{"num_hidden_layers": 12, "hidden_size": 192, "num_attention_heads": 6, "num_key_value_heads": 3, "head_dim": 32, "intermediate_size": 512, "vocab_size": 2048, "hidden_act": "swiglu", "norm": "rmsnorm", "norm_place": "pre", "norm_eps": 1e-06, "positions": "learned+rope", "rope_theta": 85100.0, "rope_fraction": 1.0, "qk_norm": false, "attn_scale": 0.177, "bias": "none", "tie_word_embeddings": false, "parallel_block": false, "extras": ["capped logits"], "init": "trunc", "init_std_qkv": 0.0361, "init_std_o": 0.0361, "init_std_up": 0.0361, "init_std_down": 0.0, "optimizer": "laprop", "learning_rate": 0.000951, "lr_mult_o": 1.4, "beta1": 0.95, "beta2": 0.95, "lr_head": 0.00359, "max_grad_norm": 0.5, "warmup_steps": 352, "schedule": "wsd", "decay_fraction": 1.0, "decay_shape": "linear", "final_lr_fraction": 0.0, "batch_tokens": [8192, 16384], "max_seq_len": 384, "doc_mask": true, "train_tokens": 120200000, "max_steps": 10015, "dataset": "wikipedia_en"}
Each number is 500 + 25 x the weight over its row's rms, rounded and kept within 0 to 999. Layers, rows and columns count from 0. Numbers have three digits each. The size before them is the row's rms in percent of the matrix's.

# layer 4 MLP up, 512x192, rms 0.0435, rows 113-161, columns 96-191
091:497518457490529543516534507524489518510466518487515484493502541497519501482450555539526484494501537493475524489487505496492492482526521471470470486477484487527528484465503501510482440460525514469505481471503504519487492495492453511496510465491518515534526518476521499500540486541469500518
099:528526524490528462514498514524516483542477494514509512466521480505504475491512527498487510444501514525511486555503528494483491522447497506521484489464479490483500506475528470429528485516476470530520526497457495503527522483490530477483544530450486498489480503507477451503538475531512474570
088:508503499506525492489522510485470475510509504475543502497483476455455467498465511499453516521495501461474471471535500526530455482484535481548465487466507485509517476545518507515460483513479495486480536500498475478477569495535474486488457496504505510556476494479495483497533509516547455472
120:470491508527492537482505456505498498524574521514502535505496542446460523514490502511461539458517460529440517476522488485527528509506486497486499522536479511502520520514503512511471524521476515494496522468476473488474532468468540514531541474530490550522504497538483457489484541523446526525
104:532504481508487527533514489470497529514487458489539484487491526455506528509549511549505469557477560511487471490502499513536496520498504522497520513535520461504518547533503532506516497491521491519481478520466503505494545453543506508534494471494495487506512493548506539522478495518487463479
095:477454509458464504510491515498532469502498498451466466521504512513447500504528511516527503490509514520448481492495516487501448451531489492480486461519474502515536484434515522523512528493510486460520517558492486506504529474490466468520511510501529482487477483517538483542498526486467472485
099:476561501532494486501480509472491473466513541508542550513497471515513554528491478511484568480518516487524515503494506483472567521508511498468503504528486488507512485498455499492525560525464502493502518452555490470444471475519514467501551486521504516528493476513483499471519532509512529511
104:496509471485531493517558505446523500495502508504497473498478518522495520515489545482526494500461535508524505462507491518455565535518523475480541470512518472514505503517504513479501482500514519518532539450506494498559462500530514461498531507517490516572521544476478451517468484514505498507
099:494522466516508505550499521492487473535522532497531535493482561498496501513482510512475504493511503496481498504471475517506463473463486518487515470532476500508503528478530453511502488483505513499495546501482481469526515506472477490544567469548478505511466503516490428523537482501501479546
093:504509514468537480481495527478485551485530519499486491516430453498492439467511438546543553525490510505521485505491524478506490514478510476514486540479496521484502496491505509505502495499479510500507447499522502527479473507510453511550469489549513512540503494501488534454514517527499533506
112:507502539536507465441475495539533492485549511486522510471512499532485504511488512470482484464473479476453517494498451490462549467459505481498541458517500469504520492496521549473455517527509496523481539478491501476521515539517468479456466484466502499506525487482505479455440495475497519459
086:455532550501482464487505477486507474474503513485482521514479497522481482542516513541464528462502500504493501464518505437489467492506528475532490528486496483509519455502520540489530535532497524521527487493492514496471510495528475518469484508453476496500504497539538526527505515446458504476
103:497497480526513464495510482527516529544508479470524516537508503489498507548550462482502487506546479497520473484487502495529518488498545482481493507559484508540518508514506501506530518508480513516496518517469462479518512549525473511473502507492486554518502506494511518535442486505503468497
112:506485523478517529509510511506449504500493452516494479529538465508484478504496541549467488533506496483473470512505548492476498515501470536524449499479509503473521503536428484484530501489496484490488506543531471519488463471465511521488472528489500469529508505495531507510467557532488475550
085:477481524501456511533497490464487500523461469495552506481491478539467546468536485506583464564475504458530484535491492456484461509505530544502499541507524490461516497486482474513471462517457453519460493544492518506498521493547520541508490517506490467459508499520491510466477484476503486510
100:472497461484477495485484505491478514506459531533497480522535488530505484531501434443503474471504492500527507523506468486525533516524513454506524501516508494529517543489510485481501472515521473484533545507489508490486464471520496513543551527505505519527447501505493455444533483522502508520
096:483534435511503525491501523523504547495505507495497502513504484513533510483489531537515462516519513485523500529466512484518477517487505474529466488484509492511470508497491452506481510491473472510508510476504510471555449476523509452538497465512512472511526542547498518527508462503550445496
103:467532539480496542489497511464512546477533477543475466518495444498485500520532513501497501532544513488494496496506490482511435487502458503543508528487492516485539532501505458567474483506486540520482505509490488495512507443496488499523440519493535465463525512495485507549491548481496509475
094:524509538469490489522537529476515502528510520506508516512516502440482504471462545484511505481489474452513511489548492509484523460535515474462512499523510490508523478465473515515512534478493490501504481508482527479506511477508522504509428488500493518542466464477483505483494517476470501457
098:441467489536483482481498513477565487521473516508521496456491516505469474490497460477496478507557498527500473539447456468544480482483515505535487541505511482513489489495533492479508520517481553519508503498519516530517473489494453472527480516534483492497457507536499481489454473462480524485
083:489517491547497523518489467506477513485498453479514531513528522510451487507491511583485488517521501489504505482472480500521455522511485570488503506497497486539513491517496467527472456486491530503486469521511479546517521501504557497460494485479527506524505474505505530526495497461506503490
100:497520510474504505465520512465502497492520494457499486497527461474468465538523490544477502511480476513502529525540541475482492530508448492520526534462545508503465490467500544517501547462485565552493480502529511498483517506442532524459473501526514516533489541531554522525502505471472533471
101:503509480488480499514503479503539503509464532526480504506472504479490508503515482538483464548552511496490509477500498546503494493542524538501505485459524459482540550483460504487518532472536487476515499494535545536491518542523463498516465473498492477545541490447512499509537515482503563515
111:537501551465534534485489487471514534472477498507532501540555489446497532518521526529526526496485538489467480505548532564500530473497456511530498498477505524525505465546464545472500480468511508503471467506494476510517536514512518501500542518504483522513505504480527510525487498513497512474
119:502484511525530516554548476524498524522482538519506495501466504469463464479491489481551470539510526475458480511463474485494493478505521481490492551505466522472503531485535495485483471546535493498529509479535541485553502485541498487491493493494478501546433474470494511488468505472564427503
095:438503447542461476538521498475520478462498511520494497506488466464503495485534469494466504529542512531526489488514499480535449490472495484489456526536494559491504498505502502521528513493480521498442467473507515514496509483512548520490500487492499469495473460540464488514539501497536510506
097:523487488506522504511530465576505512488509538502504542487536548487506489465459523488530501470442505496505528502494544502524471454479510475479519479501542484517520491482495473536473489500492474479523501471485526470487480514510464517483486487545520496536541450481476455459486548509509463479
092:468504479519482480533509497484511481473454498492496503510480539491510479497484461493480478462535470506493517504526449510502497492532483495543487517468450518459474538479492525467494539507461532490514502554503529529518508521477506493497490475542484512545498486458559520525460502468479496511
098:475500497506552520492473524499475481515514526482563539497524525497539516516527507517514485429493473525498544506492505506478502440454528515516537501459486527534481478515523535497552526532489492524488517507516507523506512521481479476468468508481486530478464459456483531503530483470485540497
096:478530522462460432455490479435499501461546561497517450455484463529510499548514491500477510489539487508544518578512483481512501479496490495464509530529506538483466489485498480507494489537492506497487548499482526504495482487485502508512481476523499454499474520512438503497475484531537496480
109:481538503512496467479464494482497440500514514429496502493537514543486497542481503519484507512531548527489488516517482540500466507506502483494468479493507495469503467488507487534521472513504476479531486476480478471550504496524462477494522471466512486491476480475437514520486507509509467478
095:501507509542479525524522533497510516485514487499491453483493463478483557496476446489509522462483521497506532479517527467514529477501493490431501526544490478482439489496493507480479508486517455465498502496540501519478536503458489542496465541508499496534489491478511503530472508525497517465
092:505516521494496487475535500455503454472496497506507510542533512478479500516487513479515515513493490512466505452478496491522504470503472508524472489510488518460453536515466556510499548455491522520476458466526478455522457521458518495518507498533507525519501485451511478492513511538455527480
091:518470527510532501510526467501486510529540521543473525492485486512514478495474468487530525517508463510478536512527506457513551478511498529511488479553501504485466524494535521494505499453493453544475486527527505536543526526489524498466507445525475506528511508508517496489505546490527535515
102:535464502543528496513489463521516516505475544540507449453486468487507469485459525450513505476556524475515494455522510514499497519499480524481504521481487519486499499497519496493507512517478497482503446481515501469503503543511490472464499486462492524528472474516499487484491439476499561496
103:488526496516506510587512482510468531512519501503463502461498501450553457489510465446453508460494525482473507478515546532502522490517532559513509520537469488497494517506516498511513443545500510530493505482482499500483492495494488549450541510534513538539512466459477477460519495522448536494
114:505490499497502485517486529467492505464540523516510486541497486483501493452489485475490464489508495501507520485509535500542483491527475495529511560528463528477486535460576486511522523494486543499514491515500457521500487466455514482481508515498484501462471458530528501487482500481469449476
107:535511509527501501544487527521497511539564539524517515507472485472527518459493484469502439543534515483537502551526504520502509487467495435481482478531500502545514463494484492531474509466436470474479513515497505505515500518481513495482470540487488507494517457512551487476518523522494496541
092:491504497528542513485504514464477505464544524519500516467511435492529514517500504479492503486468473508499480536506481484481541541472494508523519488521521508521468507469539522509529521478499512494503550493510500520543494572486493505486527477513452509507565550520479463495510529464548502503
099:480522498460481543491501480494495496479516478480496480563485539478500499500517478508496468495469517538491525459501533506562457522498490507505477514485501521497524535498486488535477486486537492505459449538454487485481498497492508520542492506500506523466466537546532511508532486521435543494
104:475514542490468528538496472491500533482511488497478487484475504511457456487501482481481517516512453500502496485495503461492500466475496484531505447500507485479499461507509513506505472545540513530507499505499517514532448490529487488524543476488513512533516465557444498483493541509487510517
101:473491542456506471502520470495503529508509524498529526465503448523487499527475485465490519505525479489512554532518510490456538446482498493479536532504497461482473500538489501467502508486469515485484469443516488491479469527514488515451497504519510542537538492520457488473444485538512522442
092:488495514461471493494517490458516479458522475492486433523526499508506518535494464498490500472482502513499515495492539520525530467504434464491479519471482493465483452477520479487530504476528483453475521511461457481533507521491488507524472491507496465497478506483527506555524519479491488515
105:440505534498470484525492541487534509527554495484540519504469525534505548465525470480498470488508487489491501527500552513560499492452480497474527535550471540487542484478498512482515498547489529533522517525457505487463511530508491556520499512478520509492484507497498488502492496463433502471
103:489523512524499443495498499511508474480527510474499513506487516507465447488538460482487521506543512497512472514489512507479543498491522535516534540479447528467474482463508501500498531502454529473531465501444493513515472517500533475457502512489505495534533453465500473559537488538465523493
102:508479534470476503510493529525501496544470466468537462508531518420493479508493507540514490498514484531481517497498514490504509465492504514506477527471518499519479524483491495479541497454516453546480491545494471535476545493491487501485494494453509511457517513502554498507507465533484541522
107:500464467467510549480563503480461492465503510517475549523522458463495503509480492506536507494547484505527492456492482477496483549532483503558504564475520497509511505501520500489505521477453542523490519520501484492467524545485490508452498505533503501511507497514568530495498511498474494480
098:431486552490456494488510452498507496512489488459499499447483488524482512488508506443499470480539521502505493467473529504505521526502461475528475548484496485494524530509528493479478534494517500514492483492480502492502510520524520489476510543469514528508486507523531503503464537495499541484
086:513527450528510490530491526545510481486467512461512513468524547476533496502485490508497512500481532498505465484494490550510550476517500489440508453522455483520488464482513477496494531474542460515514514511502497433513469488518512451458533455479526507507517509511495475507507523498535499462
# layer 4 MLP down (transposed), 512x192, rms 0.0411, rows 113-160, columns 96-191
092:501498538493461526480519492516536508501513489517535497514504511489494493514530521480515471484483486512479488543501510500498481509469488512511530556495535515496456516519479485486520475548473491514488515509483511492533461493480505508524463481454468535514507476485484472498479503426483508464
100:512510499524494483489476515512470546493468542547541481479468509515465472461460492490535518532516500489454537553521507473519507478488472443509457481480555516522532475483535539497495513462508483498481476492511495485509509522512465522450516499495576488528464535493520472543493485511503524474
093:510500477494469536517537488499468485483430518497480507474508508506465456459539492526482512540489520509504535488480541463473540523526506483490528447486456549521529488466494470498506535490534488505482436582488515467466501497514518488523509494500487510505540531507479502486533542552524471506
115:518488535517516505491507500495485464499510502446454495497517479460435524430472482533477525496465501516468529529525569498518511475448527519505492467474505515534509556468515490512485499487505511526508525471497467474504508521495513498472504509488526511562457526566498489451490525488494497505
111:538507482494520522493532497492486517493450545503498470505486536479480478512535476528487494515480515473492507456510507522538488527459518491496536517463494476486490498549491478525489510499465514543541514527491512484496550418464450484501536543536483501534492501523460536520519512482528525475
095:521503479520496477487544450472490467483505527500490525495505508455500573475526504440518486482506483487494465516518478528488459524504497521499482523519499497478441482513531509502530518500479483485466513505480509524508520516461488517472486522508496508462477491474434477505530487554492519494
106:499516495499485508484490483554502539511478497531500558499513500516490547501486542493489546514468508511518468501519536522486530483532497514497467504496473497528534483499442527473513508508484516501508510446520485531509525464499454518513504460474480556485518500517514451490503523465483492515
105:487501480473513476501519515506527470528529546512533487443465493519536515488501502480507503501489508480488507492518496513481549481497523508483528502555513484501492488476518507461505508528494529547526544501531479484482472497513518498535506503528460519541486533505482450524529455470511503464
100:483543465470492521484505496496559488451523519502470525535487520486469509474515526528451453541527521457492498492511491486463456530524547524508504498528504494513493475505494469510503541506503482507506533505479543481498488502490478507497528487521499539478534488579457487466517492492504465493
092:496521471547466497549502491510540472528532487484523475490497502479505520544493541449467449497495502480474492493492497507510504481485486514489509481555541480506507504532524478470511520485482529473456531499462522480490493531529541518455533513458475539464468502518495479550528464515486493511
100:481504502490508522484506513498517413525518478522540503512459521448484526546508529484532507495508473457496492517476526504510470549525491488516479467485487503471493500495497483489470487472512479529484497527516483512491481496445514510499489538546481470527494512492508560497477498537523464467
090:459528524507443496494516501497506522487471490520510501500499469516470503544521534501457525495520467488480506523474528467514446509483527505475499461517507492512537483546497535507507498510517481515506482496487458507473511468495469475511537488502499536487514505507530518512524492493507517494
105:500513487498512498471524461532490530514490479506501521545466493504492486533494457469528460519537515485515502442467517495495501520490511475514521491514461504502511528520490504537538522509482504515532513489490465466510480574510491499493495531498516541536530521483536512491477505521530480503
112:554500529484537490560506477463468467503504538544492485504478480472515535477471498498524491470447498515523523493470497483497538510494513464541523537543532466490468535512540504464506493488524497500512496487513547519514518477485477506506484511482483515522446503496521505471502534534496502491
088:487522512473508467468516523546520507469514530538492495539471491518522486487492527526478523474527529521501526482530502507516519485510519478529498528484439497505532520460517550532530528532508521534517511500485520511502475521494448473466478530444526544530476507479481453501491488509477509496
108:472495461481496477501483512539497505506453519549515470538501481537502503523480432472506453494512491502533524486499467515509511504527514474489506491520501485517506516482534478500506486509509461504524550503506492482491473472529474504524539532517488535527457499498488481468542470531494507511
099:494475511491508484468510476464511473536491526495494442486500499460478486510458538494580509479489493494519477513559457521538519468477468510539502481514480500502518470483531485487495504517484496508466545531482509523545481523482550473503483510511475514487502463502482497469477462450520524472
103:493499548513501498486508474477530565499477498474537531526484551511505491537457527535467519478532535493492521501521497506455531504518504483490506490540493478524506503504532533470508470471488538536465493518519522502459507502479485534504443549494486511508528505491483503494486516494470565494
097:523521508502459500513572540484533458527495524516498554493528507437508490455454511511528540504498493503498484466513491480483514448511515496493513511499524478481484503488485505503525515484488505526505510479484527483513504485494535511505443503481508548533494500471494489500505479470479497459
097:523548518506499484525506496516491489494501486517458556503493467493483495502503549539496474514521516479486511531492551525502486539509528457506514490514529511514485532475507500466532454480496449480512507511481518491460508502510540526487496466472490520506510499492487487482540521534510535511
085:509465512486510474524490469507526509538535504484487502463467489468497535484512558446541496478505512515498514456504510505535532435483485492491526482509498491494462470467507526521506513497514440504475527467493542468512472508494489521459470528510518477478529501492507521479470506525507458492
097:482491509522492477526540482505540481521507459499483477436507472486458478481492490483486437455476483449439490461528511517435529505479497506548521492504526487481481549504485499506505548474482528463477522444524482493548499567548519486476509532509500510503497523514475515489493496505501481512
100:482511526486479471480468505502505490491522515497507459477476474494464501552524506505462478484473508507521489564528508483487509527485501518509479427508506448519523429494521521543496507517498491468526527528512513483460505526508515493512537511485469553472457511507540458466532485491525526469
115:540494551474523523509500495446505527474446485502529481526517470458467536476508489513494497515475539520474504502528525545487550480463448463528498497470507507495504442501468528472482500478492493488474474483536472485503533496489438465500504546500484511533505501492517493470490499573500552437
117:476486479523490509513507506479522492517472475523471517508503518500499492510482506496491488535504480494480475518505514462495512475471506449508488528551483497471521515511526502461491496545511562511533475539528499481480499487528501483479504517505471548520438458524533532522514504511472522470
097:533466508478550482473505494482470512559516494485490482521512508526512495520433509512507473435460464504491537484510516517487505503529506517511508470530498422510466529527508490483468472469485483531526503528498508492502461494482485517509467518522534495513504508474517500484479492489456483498
100:514506485509505475500487489574508491487520461492490498490491485538479498443519522531538556467499518526527479520478512517474467488492487452515516488526534518524487488501533468518479485512487495490502485490464554486500497481492516472468473498481509507527516494525503496480486540512479484488
097:473493449515508521538523515512514490467467490530483518510495515510499501492496500548461468490494495494464483457509514503490472560539512486514511460487501523484488514543478475493526520497471526499520473522474484515496528488514522515510528491500496489537521517467512498527499480468556505518
101:499510546522485499532507518500501539516507489524439506505504466496445511480480451493490475526472540464522515489530496496522493541539518535473503509507518478502501518462503443497457453508492528484544495501480484450492487459531513467506529524510511450522525522552514467495507504534534494508
101:537518537520521544480533520524511531558528503489447543511497555474529477518431462520536549493494506514466512489480485533510526482518529507527482457480512481534526507453517520512518531460515484503516489478542454515517525507505456491477499556481501490493541458477473538485491512464482519505
103:495533515494464513516497452509520477536532503443515510496523478511479560509485569520514512485499517511491494505497503503492495505500472486493496521509504521562496472467467535535485479466497473500487501465521477510503506472458505485492492498521497485476457485499472494519476504457511480488
098:512515460512495476493489493489495505498473478506442545468510501532509446464521538546455487526535497496441481506510507474483493504483547530530470509495498521507525484511488456523513558504473481507480469470502503460504481485511499456498549540491496503498522545493446533493499502508487478548
093:459502498454478530473523476459552445518495472464491546509470452508520469487424505506484521531516522513517527500465540535529536543494451510518520499475493528458527458524515518490504473509467501565487474496482479507466520497508471532502500530518506497479492532472501490466534466476504474520
092:557491485486491520478537531475500509511479509561434507503480497461522482517476488494473538517482520507481517486490474489492485478539555521502510494504501470503532521461508462495481498483521466476506453490556500498499533460478521516501501467474480444509539467502503469458515508487480514536
100:509478520499482500510494523517506562489501510530519468438469533482473506525478524494456552489517461467490463477468539486504467561485494485453515466508503490532504507495474481484488495508502473496504509462535543475542448448492486481526472567491512489510510475513530438501485516511503495496
104:495574534493526480562521488477496495489490501459474474484504502509508518454509504476493490477506533486526471501493516502503504467518520506494490517512465481499517517536459467451508418536526492476509504496475497551483505510473533507513562510498488521488518458521505519479480505482480545487
106:500489506488467512454503530527509474524470489492534538494537529494486476532507513540490481497490508490489513462478509480493508492502511521500494447447510462566468537524497484504520454483453536524539532492493463465528493485528493490493468532425492523493528491507526488525486536479482491496
111:529497490512503509535480507509514500525559527501518497481470484491515501474536531454521464512515524482539481530516512507510563476485460475497485483507505471535492472486483528529483509457463463460453509527486493493532493541501497490459478513518464471546488462488533488507513539528488502529
096:512490498478490491508498519505474542515489526497481480488471438475513540503556471514574516503462481533506512478462510438525495480491492447527461528492477523524491477473475494481480490456485448504531505488466506485483533501491513481492546537493495453492499537497471446484487490471489464475
103:529506479518476486495515525503471457534485555543500539491514481512497513505523545486512534486491512488508508482523512470525532532451512494485462483501475520498491535486497486499523509480460499521464508553501490511465497484495511521476511526464505547514508464462474503502482470476501474515
096:506474483506527481460507527455501496513461507475516520499505527472535515532511541530490485500469533467448469512496469524515503540517524529441479504454487516489497487511485497502472483486465522510519458500502520536455573484483510530501463528534506475499528545471518536504521505491489499527
103:505547508528470486463499513529523472486513515550474505520456498441496474460516520520469492505531491465491478477566477484509492516492570473502455470499511482492492493505459522478455494514524478489518550528500521518503504473481506535481530523483466466493529488489479557522513499518494483553
093:509485495497546496526554529503481495483489495490484509502519505509496489459481508478494503506491469521504482510513520500467498525483523439489442509508506527507506507467497519480457510530523509480528504526484481495528501505515477550467500464479498507524502488467515549498485488470465467511
108:522530551475500476498487523503494472522483521480488507547506498526508507466499480499538481499532536523492514489476516474531493454464479477501491508489519534509545513479451535462520472457472481481521517495482525488506495501496531484489486478498523483516507443531494562485504481461518476516
103:482492509523516504494468484501515477525520486495529507512481489514499460505535476451470497483531523510498518480469519501506523468510517512513526502520459459519490538495514508512510532493475480508516471491434485499485497470471492492492495527485491536522475499466474476543517517535481480486
098:474506500494476499511479486496491467555455499509476525500500542496448523496527549532537496520518530479511545503464538498486495492504467506518468468477475517501497494480461511533480524512486502495533493460510494487559448482512517473538549502525516483498519502497487517506487462499487479505
102:534515493505469484494514478504479496509482510509462540466483486549505488514452514508480480497539517505477531490466488493468519521534513497545487521512501481477499511493558509502519505480475483493545509526534486484486467546527451521486515537474506529528533526493520523501440555483525526470
098:501503438484496513517480492494490498472498524503503484493542526460465496505500520566524551497462489504443550489503444484500477503518538531499546473463481528506480496513496504503482491530478476485478482505503536505510507477500507537490505453528510500494518466480484494512531477482463489481
# layer 4 MLP gate, 512x192, rms 0.0453, rows 114-161, columns 96-191
097:501502503542486500465520513464484536504465513489508457521497485491478503485514495486543489502531532489480493525509478501499524499505482499532450487482517516489506486508524506518476568515476522514504474479554518514489498497493526522469486483521518522502477516554524532483452499475525477471
091:500479504498514507515497488518506504533516453481486506485537521491512526487483491533466530442523481521492512512513491548482524479521532538506516498472487458512458461520521518491499501526487495516481540439494501535462524526477513523456474491487493519520500490440513534509479504439475559477
126:464544479523520497463548497486475500461547516536506534544483467477484509526483504506475510506505472461496498450514522475521490533518474501522481527506465527476530519502477476535531536504471533525490489491465494497462500512460528530502482522549506503533526482539499482487515523528478543487
104:440486538528466456524474477496518502470507459451500547516509489527490534479470485486500484458510496543516491489484468516501472484530505490503487539494501481489514477479508510487502519535527477493452468492477506467457502545530545521467477489486499525495494486444505459503503512486444482487
093:462473513450473535529497536531506515526478502542539481478536556511508463470485467548493437537506458500485482461480481479518479485510506524496516496525503483513531505496457482495459466471521560494529488508488529455492480486509512488498521500507505469521552470496508508506505526506530512502
098:479511491475520490491486508464510470496510500489533479462489486513514477499501472499482452516507472509522499554470504465457477504467520494486515470519493533484541500493478516519487504495504483563502461531486530479472505500501525481544499514478478502504536480507505488511547523519516525513
103:488507483444511511514501517535485456532560540511502526519505484486498528477507499518476475522512461554516511515472494449485525506478505493472516500531503504469482499498520508483541518488502536500536528548490494505448519516455491563549499505532446504478479515491472475487549498515480554492
097:553486507530524514538500505507499469543473476496519508471488529478509484549474509501510503450468476548479482521454527498518523484449489491464496465474496495499518535492514477501521463479530482497522486473484488505528509499477493469517515467462473500489464510438513505515502479523514510549
097:476511503538467523518501476496550483486507457496527486479519481502483566499527533468504496500504550447459487496509470517483464493499491523562467486488494480511471486549482508509481518501546516503456520477477515474505481526538553486449512496480501465482504527496467483494494491511529468550
114:517476518505484454501497485557482540505509508499488525475520486519547476479495502476522479450483502480471510467514479482466545427447485457496540468502502464500498475539493522478529506523499504507511538511461526482467512526550481516499463483481494561481511481518540466461499478464464504489
089:488498487471496511460506504500497488506521548464495518539446485536483499513505436476492551494518513500501488483451507507487504510495539483464471510497511508488490482534543491459524493500494494458500483482514502516500479500501458498525476473520495508463480529496487485506491536482487510433
098:516494530492499515475559513488474476482478526515435522503471506475515478457446508491527511524489542470510498478510536459473519529523486467523503458453510507466480510535501507470511490472485492496567471463497522475495487514493504470492528469482489492501515502484524479458537509482540522510
110:489503518468489513414487456482531513496516481496462545495512505519468491513495529496505500509488525494480459463494519524484481524490514494489456492495532492505460492521499493518452473501510515513522488506465529511514519528522438504522484512450520503498507514499520492483499474451501511491
089:528511528521487499540495483546498510501450500488470520458526477480533516515484480497523494503493526465472452470522522447455533496485488511505489477502518471536492481535477451472461542504506496456540522446521527491481486515505548487466519428533515462534482467515532518494520508550519499544
092:477502517495494521489542532474463503482528497529473548530536493515470446480515461469479507492502454492474486517528559463493545510503508434496541473482491506491516479526483492448533531503475534473505481525475477515458501517477483516544550498525497508501497482484521471483509498482497503485
103:470495519512539485483548526489466491548460555511549472507511519505479501479486503490513495482461483530533452507500456511521478514502482473471507545516517521452510464518478486460537481518503541520452507504503512533461485496471531481499495514562454488502534501482515508528548486476475534499
106:501523507504529544521546526521506497519502523504466475516430495514526467462528482510528456521520522501509480514490491498527459511447493481479483483478466501451507519525476469497513495495497479499539540539524497488547480474494520442530506494480448482499465490508477479516509490509534462497
092:488507474534478499497527523487498476467489498498476567488479490504533484492515496514506531519506524551480485467478511469499511508467515497555480502483496488473444497528502464445496475484497479501505512499496471497490497541499482492488522511521501521505528539506534479521482438517506483515
098:528467501443476515513520519466501525498472515472491441501505481471482516517545541518503499499484500528488490534489512520507485515543476521480499546538500560518463507464526486504499488460492530492511511557514535535495503486442491515495460489560528466463468513491502524542536505530481480512
086:520543494477492506478505485505481487467507543459482457487507492536521477510504429483459522524505532491509487523473511451468472500494506496514471482530491529498535488548499474496527519538490536512552500551539456506482519484533485480530526487516493535486472505512463482525507486500513513522
100:471485482483475464522503496541531491483524472514482492448491456498458507459466490467506438474480525496491479449518526487469518526519540532498515505516531461501508516488509480505492485498489467471458562439516495485499520500518462493487492503503493505497489524529478494500529488487517502514
104:505469472517525510521493535454510500482444507547486496502461505436516525500465466527504503490523478485507511442476509460529479473539507513506526541507511523489511482518456532525508482489519512505475490534478518522457471498448503511482490517545527476505511467487524520498542482499448538533
104:490430521492513493508506478498519526466506485506489481513535466475483517462484529466535427479495484458480482506532506481521509515510483477541468521468484470523504503513485489491511489505491487499444502476507480515529511517465508500470530495520457486465507519476501495504519478491524480507
112:505501489469480499485501493464494485550470511497492507498501484472508459536468469513511503507508462524508487511454518521508436454491481469484495519457501565497530524513512475495526483511455492551500438492513505506482508490490458539543447504549511507502507490492467493467509495499486540503
099:512559467473497469528503527463501527488553500490553521499438528461497524513528506531499490527545517509473456504513508501536469493526505521500502508457490558459516544475466485546518549517514513488494495519463508543515482474466515481476528537548511479527460545511483506536506524524502472539
096:543516476543554477488522523514493520514524502526505541509535475478524521514504517473451493498476476512488511507539535491480521528486491515461497432491538465474497516523473513519517495443480500519466535499518465524468501500537475530506487532490476525489526496465535450523470518523443514485
091:515478495483495517483529535524463501534486487534480532497491451505496538484514518550528500510475514504466483486502551482494493544476517490474511451519521493493489488565473480499530478498504480524514496487478487452500505493552505495490523500468486522487506503512468468495540485508538482495
103:476510468504507490489519466493497506473483487505497434500464520532489473521490540489523487504542482536500479476472512513507456513495476527523483543535514500444494448468481529529473514505494465506468496508477515581484501541471493560525473515515550480486515486495496494520492526504473519464
103:477497501493503510457478498508558505473501501507527495466453514492510483508514494560441428492516515487505477485508496555525476543492489515413519511523516495532529506505475543473465465511486476503471485505481534513536516463487507518475515550513520536516482490466500486542517509488476512516
104:471497496505508472456513544470457465473493517473495503542492482501491463528483453497483489525556529491519463461532493504528482517501518501476477469462529502430509502549499472496509488508505527496526463498480530458523510499540454501524508472487487499528493504472492496527524490547476490505
101:470490511499501456503504508468531477458504545496504480444484475480497524526524492509452457486544532475490475487555515499480484496526497514495468511523490506499484515502438522541491554513485484455496529478541516471487538487507500500484534509549496479532523482503463482488516478518506522559
094:485459486455476517522489498475499501524473474487473530491481451520535470490467515521485510488494518521536506517500542498507494566509497512485526505460513501495537458492510468471532443513477512530505523541477491525470530508544513545488489510492471499481508544530505518486519447444563465535
090:565485513488479538503508542485519489518483507503426511498486530485515484461497495479500540523466523489497484477507517489478484485559507470505501496489504505473505472465513459528497478464533541504520464532500468536477533473489505491488525487466503493509515492469491509511479472481444543503
097:509469532504502505469513523497478501490501456513519494479467537501466437505462466492496509494507495447510491497495509487537510509493487570504509517514508510487471508512521511481502470481476502499443486552485517514516477502487512508504446483440494485499498524519492520497486535470550517444
101:476463489517499520501522509535437497501506492535482531500529495469531447509487416475476475505470476489511505478525507495485507542482486541472497522514492540482502505516544485527537489491466538526468469498490494497459468508487492521482474526533507506543504497462527515499523513499457519497
109:493494468517546483512542493459483548481538518502481478508458448484520510463506490488485525483489496512503482503505556495551476483543481500510487539511483541443516509479545491509511534513527511495447490488536503525507488475457537484498525485571497476485480489517473500485515488488491477481
106:498482499495450492489527531488517495493471510512499523484520511459485433507525478466485551489477514470444484450485537513505487477538541523492515508470505447467497504521491506487528530483485503525479470485491521473474506512494478513463487497521466514555493518499473514535499489514465521474
092:527477514477468474537515505468497541521499526476498490472496475480496510476525467526569520517502495502492539479465527500560517470481470466481450536500491499491479496482449495478510495480508503497495483512497494460469539485489515473492492533552493505498470505505514482449494474505484505482
101:494491519490472468555512529478464473517484507527537534477536555485524460470508490512503507492501500502497520510484479574515494492490514471502502557460509487520486519499504460508482484478505510496555531494486480487500499491493507504590481525470481501526495476533473477537494476461526515487
105:501552514518444489526483456531516515484542516478508502479491520517496511481454475480473540483532493502526536493500516499473497467476494471490523472524510493499463501470502491474482546523501464504525501492503486460528451493530510479501539436542516515508503480532464445495486490516492495452
102:456555501501452464486470471482507492489521464479495533476456464490518478503511488543471492517518485481524489499572473506519499449502542515498481542501486492463499502487503522484527557523522469493417486524489462524482483469480492539461484540489502501512494502501484512482496500512474527511
095:510534497553478489509499481499519510499514490486497547457531499481505541490486469501512550473509534538508547504521475526493487478477481541511464504487487458481485480496518551486501478480485497494464517456492468462509505485519504519476517464490491509497497517480499525526458518478519478467
101:450494508448511510503545491469500513476477443548468446514520466466521446511536493496452510506460472496506484496498585464535462509534507541511494564478479506506468481511507461521473524509549531527485473496515515500485507465472501523480511495500511468490529526477551483522540507512498509519
097:485509508499460471470547526489514468471504508497457527477515509485448462477488462505534484496532497532515467543519500487501487529498473514493513537479493546433488449485455460499519548489478527485465503513485518511516468519502527525474527486492466465517535503500511485517501463494452532531
108:501482480498497525486531474465527495490502516514471534477454496532480520487506523501519522547484486506496465512466494509511489518506485517499459462501516524495521503545447490487460522535499521486491495481484507475536462491507525489551563482536491504494477518502450489454486500475507456548
099:511544521531493474453506487491520495530512466492466520465470509524501483492489509468485489495506474501451506506480530502481536492502523462509488490505488480469508505501540480506527509473487446497545462505504503505529445516525462497533515516440498535502526540511493480521463536477545542502
101:529478492518462483537452494549525492499527506475512560498548555512544521525454527534483479488484493465490476467518484505497462510505490540469485469547489438540505478509507526517496507497583519502477513491506511508508512524514491515465492497474508507507545516473477479491469511490490485511
091:526496476473464471476490457479480500495504466496486515481525543490524517500443498487446559500486494474477524482497521506490491478535481496463509484539518503468529502473477485478485470460507569492487507539489543492444515538485512512486559529521495488501528440501490489504459535533497511459